Weights of a small GPT-style language model, trained from scratch on English Wikipedia.
Size: 13 layers, MLP 1024 tanh GELU.
Each number is 128 + 24 x the weight over its row's rms, rounded and kept within 0 to 255. Layers, rows and columns count from 0. The size above them is the row's rms in percent of the matrix's.

# layer 4 MLP up, 1024x256, rms 0.162, rows 711-721, columns 192-255
size [105  95  94 101 103 103  94  90  98 101 109]
[[148 138 158 131 123 123  65 101 131 152 140 106 141 145 130 120 150  82 114 111 112 141  93  91  94 165 113 115 103 120 135 137 139  92 133 141  79 172 143 146 119 128 133  98 110 145 154 113 131 153 150  91  97 180 132 155 119 159 107 139 110 111 142 163]
 [126 148 158 136 115  56 106 115 115 108 127 144 110 131 129 127 115  97 109 152 107 168 152  99 149 132 170 163  91 113 110 104 143 141  66 104  94 117  90 142 144 135 151 129  84 129 126 120 140 180 125  76 148 126 165 165 129 139 140 123 139  88 110 123]
 [ 97  96 167 114 130 157 134 150 127 150  78 119 142 120 122 151 136 128 126 128 157 149  81 123 116 189 126 158 109 122  98 131  96 105 101 132 143  87 141 153 153 136 122 137 117 141 137 150 113 140 139 101 137 180 136 162 106 125  99 144 145 138 108 101]
 [ 97 156 137 134  80  98 110 117 151 122 147 149 141 114 121 151 120 112  93 117 144 133 141 116  98 125 153 117  94 112 150 128  86 130 162 110 103 160 108 138 140 126 103  85 120 164 121 119 142 153 146 131 149 156 164 121 128 150 131 115 121 119 123 162]
 [130 114 144 145 130 128 135 112 118 161  97 172 145 146 144 101  99 151 137 143  93 136 113 119 137 122 102 102 132 117 127 139 155  99 133 119  80 111 157 163 122 122 135  82 110 163 161 136 138  76 139 119  95  85 138 147 106 133 100 145 127 149 113  85]
 [163 105 118 125 118 117 126 109 134 173 144 139 159 106 123 130 106 134 116 168 129 125 148 158 157 129 162 124 127 184  96 131 123 118 192 108 115 130 105  89 129 125 129 104 149 168  73 139  88 114  73 135  84 130 134 101 102 179 157 175 105 117 147 142]
 [182 101 149 141 131  71 104 103 159 146 111 120 162 121 173 108 131 141 110 101 156  90 138  99  94  91  92 105 113 145 155 154 124  81 172 106 108 145 122 114 149 142 141 135 137 125 130 132 119 132  86 140 161 128 122 120 186 117 147 116 130 106 126 115]
 [ 92 126 142 150 135 133 102 153 133 154 108 126 151  85 137 104 163 134 127 127 150 112 174 113 130 163  98 117 146 126 134 148  92 101 126 121  90 156 154 120 131 140 128 105 101 179 129 160 168 159 112 120 104 149 140 118 130 136 137  98 120 157 186 145]
 [129 109 117 131 129 130 123 154 139 129 124  93 157 119 163 114 141 174 160 110 142  97  66 171 139 188 145 137 135 137 169 150 128 108 131 107 124  94 113 102 141 114 134 105  64 133 161 186 117 135 149 145 127 194 131 123 143 155 136 100 123 144 111 149]
 [132 150 116 118 113  73 126 153 126 109 144 146 125 181 116  99 127 110 156 123  99 140  75 121 151 101 138 119 152 118 125  89 110 109 106  83 133  74 114 167 118  95 170 143 108 133 125  98  95 171 151 122 144 146 107 102 133 101 111  86 132 112 118 178]
 [152 167 146  91 114 145 121 144 109 142 110 143 118 135 122 144  92 103 132  97 149 126 107 125 159 118 101 134 179 158 158 114 143 141 139 130 110 145  84 174 146 145 109 117 117 164 122 133 108  93 166 151  87 157 122  95 142  95 115 110 123 116 131  85]]
# layer 4 MLP down (transposed), 1024x256, rms 0.149, rows 711-720, columns 192-255
size [111  93  93  96 111  96  95 100  99  96]
[[128 106 109 121 121 142 121 124 114 127  76 105 101 143 148 109 138  98  99 156 106 139 129 132 111 149 127 162 172 151 139 122 174 109 123 157 108 115 114 109 143 125 102 110  91 143  83 155 100 102 170 164 130  99 114 120 142 114 126 126  89 100 131 105]
 [155 110 108 118 146 149 123 116 208  89 134 134 139 124 148  92 108 136 124 118 135  75 170 135  85  94 146 179 136 150 144 145 124 109 113 139 115 163 143 108 141 157 114 141 134 144 123 105 106  84 138 161 135 121  78  91 142 100  92 146 128 144 143  99]
 [174 131 113 118 154 145 108 126 102 118 167 101 189 141 147 121 118 155 112 103 153 119 137 137  89 108  80 102 116 146 173  82  96 114 123 185 154 137 140  85 128 105 122 112 156 120 130 141 140 117 153 155 106 117 123 142 106 126 147 149 136  85 128 139]
 [134 101 121  90 144 141 145 104 132 149 184 103 158 153 137 141 112 116 126 137 112 105 116 139 120 144 127 110 140 151 147 109  77  71 135 175  79 135 141 123 122 129 167 123 140  94 120 108 147 138 113 142 158 163 127 148 145 128 128 120 167 119 123 136]
 [142 161 130 136 131 184  73  83 125 167 127 158 143 135 136 168  83 137 133  91  89 143 177 105 139 118 116 112 151 112 132 163 159 131 124 124 126 132 145 127 156 100 139  76 115 130 111 128 132 174  87  97 130 168 127 101 117 114 118  95 122 102  94 136]
 [146 170 142 118 134 129 107 169 152 149 109 106 157 122  99 134 134 118 153 136 129 141  94 126 136  97 179 126 114 123 151 129 144 143 109 128 139 124 160  90 118  88 179 155 121 134 168 121 149 135 147 128 132  76 123 142 165 126 143 165 117 119 152 122]
 [ 96  98 152  78 128 166 123 110  80 123 151 129 113 150  86 133 110 116 167 119 125 148 142 127 132 157 157 125 131 125 141 124  68 159 111 128 111 110 151 120 115 115 117 141 148 140 112 130 164 147 143 136 109 140 160 128  25 144 120  71 160 154 134 129]
 [130 153 122 148 126  93  81 100 135 118 146 173 139 176 112 135 137 108  91 102 145 103  92  98 116 133 115 112 125  99 117 135 107 100 126 104 143 148 142 114  88 113 142 141 119 108 109 132 159  96 135 155 103 138  78 109 139 140 105 147 152 101 115 122]
 [123 126 122 107 141 109 117 109 149 142 172 134 166 101 122 126 121 109 127 173 140 143 144 112 180 117 109 141 102 113 120 110 152  89  98 150 127 110 135 127 145 111 110 124 120 131  93 127 127 123 128 139  76 100 180 142 135 124  97 102 154 128 126 115]
 [157 140 130 147 139 118 102 113 114 144 104 126 121 103 166 140  77 142 128 122 116 118 168 136  79 164 182 184  77 151 140 142 145 179 176 152 168 122 108 120 113  88 109 133 127 140 125 150 131 171  99 131 121 140 147 182 122 133 110 110 158  91  79 137]]